Each number is 500 + 40 x the weight over its row's rms, rounded and kept within 0 to 999. Layers, rows and columns count from 0. Numbers have three digits each. The size before them is the row's rms in percent of the matrix's.

# down: layer 2 MLP down (transposed), 3584x896, rms 0.0416, rows 2616-2635, columns 320-383
# up: layer 2 MLP up, 3584x896, rms 0.0451, rows 2617-2636, columns 320-383
down2616 099:523577412471535484399369518506510514505448518530485547499511462480489531442525470529464496460488517488411529511476519473494414540544511484473518529456499550491462520501414502551567558463508547
up2617 103:470510411496432471477465501436487500460506462542445486478522472520515508564474536528491544524517447547501541452539428509456475503472442513606492554514518454508523505528509509521549488485527502
down2617 105:466479500457527494532418530488519496502441475541470568523588509507543506572535475470490538451420512511447562501492501451535441490499502517535477496526527566515465506469517474566476522594557554
up2618 102:438468431503495507452484548486482470541542462503570505485488512462492492544539480499473514480509483547465535496480560411498458468505474505503532475485466509543449474496430493498493484577531468
down2618 105:514459518492473455586459553524516588558444551435532493496534490497494526464506513503529459575492476558512532534471522493505551461505501501469476537510546583481508487504482447562490517506515526
up2619 098:536534472525429438470514514524508463536486468470500505535481402461474473542489596518501553445479503474529565476555537488522520479488498490512468555564491426536542498543522478501487503442465452
down2619 100:494473530505474526527494460521438519528466549538514464460567476544519548476484539495575488468591539477493523486427433498480481506543511531443493502586506550483594513423457525454617489511438562
up2620 107:530532473562467497440565480479479460520519493508493534548515501495464492454436487547507545563515543413428487442570504488457505540509484476396527500452481427493528454528510469488490476497448545
down2620 110:465564527560488506498505501531500487513472480487467569535508538494525467475480472472538508472462479433524493419552451479457551550512533520537578582484485482495577512495469455553446501432464540
up2621 099:527532575507504454475507467502499481458481440417537446576503540440443468435514501558492541501479569430492521513474529501471460500494506539531480545580473476478416461537427443491445553478514467
down2621 101:525460525422526407467500452531535498491464523486500465495537490465528517549523472521446525528536523409431483492565517531511503539467495441518462430502491489501514431513515502543519533498496461
up2622 105:523397507496468501567511488515518550498423518458461531464447529537455475478515489507453533466447541602508406484476422518472459523482483460513490482429567495513485445561547536603450485559426566
down2622 102:558556497547538479565530473449453488459468469496476490505547482493469520502495497534577488502476516527477529530461558406545565467512515470488530511491528524494456512508562461462478513474475535
up2623 112:548517406515483539506527535505472486443491476534469533473487463570525493482470542514495540474533492454547536498487482507528511470492560511552516568557542507505499534453509507538529474504486424
down2623 106:457489503516496497497529407418538552548517533487455480478448515494529527457535484585492527420542361572519528453537487510472445557472475445422503529475542530496473495507452576529442502499540455
up2624 112:539505510472434543494496604532485427477479486523535535448499530517513499578514483487487511449497504597566490474603503525567486450558560508375559524515489484460468472457501514543467419511538464
down2624 108:496514526466524471462448499493560488501449479520474554479537515561549506448563481494527528484394523480550440571522506471484483499522463492476460438544588521499476521441531456447540475472537568
up2625 099:545502430574463499540472487468518502526413510485429469504455551497488486519478527505482539467438500459536528452534514546505484507502607556521494543495491522481462573535465508459528483458492577
down2625 100:455520571521514567548513477525520542466475525542614520566523570497484463507496520512575520486498510527450466543501586517525446465440501536501486492450463525437510518492512462500480530510500577
up2626 097:541485533527550520551486488486482499473483484568445490510483530451453507569477490465541501462520515556496525433534493538421554473435472586476532512500506475611521440527488440517485499494526511
down2626 094:481485504463560500481477472455541530533512513543584440528498550551555501469489571445496442454493496410485479513534493542516520518575503509554537464521450503546467518489483485507504446428509492
up2627 100:520381489476511424553506513499431421485460447550519522575485456493541508479568512509476572429515533447471508454504513488510480466472466464489485490495476473526487512525434433521539500510451476
down2627 102:502471506587518452495444585514517394536534569480549493475509550535547498548510535456462473465565502493438498459517500523460508470485447497503503526461483455436499495481510455526510502477471518
up2628 092:521531534563450508520496473480552498433458433569471525481519400503477500436464484546545476476509483570460578525538498495448474575502498457531532491489530439517467556469522533495513443444483414
down2628 095:468568436473398469532472534587494460613464514522477458513546544532513484483516505452498501533455456426481448466475469497509499530563460523520457498478526562486534466519460576428577490497489511
up2629 102:489469503486511419483473523517557456555425488546465500513534530516481549531486481426445478551480522526514456561538495503535556448526533562558566529507516513549517424520593493536464555503455489
down2629 102:471513506486492538510432474553421457531495573504488561481468520494539563414567478523461541537449523505418488561479582551547579534463531568516499489488497485462495455528592614456583487495456446
up2630 110:499535456579518542557499520505465487473480506518492518484485498455488500471534518568489559476487582496495621483445453559515580511576520567555547488522513534550493494445420523509517487464498450
down2630 108:545573457500534468509561471440505507528460538494441519509458469409466495450498534476553490510482532470525487501526549510509533465436563449398517479544462473483430505559473525455533459571544503
up2631 108:493502457512460440497510584470559532535507512488444511496463387466472485482499567599553495465494486510579520553553482539502485487488504499492498531476594528553437527475512478509532413496547519
down2631 107:548434570553501509447550497529471433543528443471539586528468445486504468522469553513536513558502558494525510428507477490476518564514440510495527545533459556432466557512503482541482473521520522
up2632 104:469509575498486435520493509482498456456498468551545469446483442484543478477603508500554525426486434597470467462473497500527523530472459519571491506439412502527536459510510500474469500517608545
down2632 104:520548452495476514448397543486478484578472455485507484414512499464431485497555521451485500567491519541526439557486524534499505493556502542519465544520496558440443440496508556554496545518512482
up2633 112:571534457542459450438468523452562521431525503544504515420486508488440435522532518550554507482502541467539496490470453449433556543475479536474506500518543427535490503500526529517493482470449471
down2633 108:500480484480481506484551520491444520537613497530521521522499524500509489553536462502537501467366494449524558541558461486520542490498501536504478452563539473436543458458520447506445481496576505
up2634 104:489502508543521525456495463535557520474445442468476503488487537508509503501506498534483540501440517525443490513556466489527473500464522537519461480548513531505545490488485456452466492556498459
down2634 104:514530489498459579526454462475484532453551483563520513507469567470486504475531525532406481473472474500480565526581500526540488484520450485556530492430540532544533500484486519454431492476463457
up2635 116:590433521497497456457490542512500463525437493467491548493510499528467519503512557469464546467548473425458532583540518392473529471499567491548503522554473524559499482556456469549481490482496444
down2635 111:489467520500461484524551469557491490451564542485554469534551476522555517459518492478458496452495533535441536506478490552514441535517529501487486546557446525468519508524476493530534500464552529
up2636 112:505490462514467560497503431463561498521452503527462500540480456439510467562504518417470513554486515507535577515461443455550486505511525561424457594561524559536507521519458499504511499527542464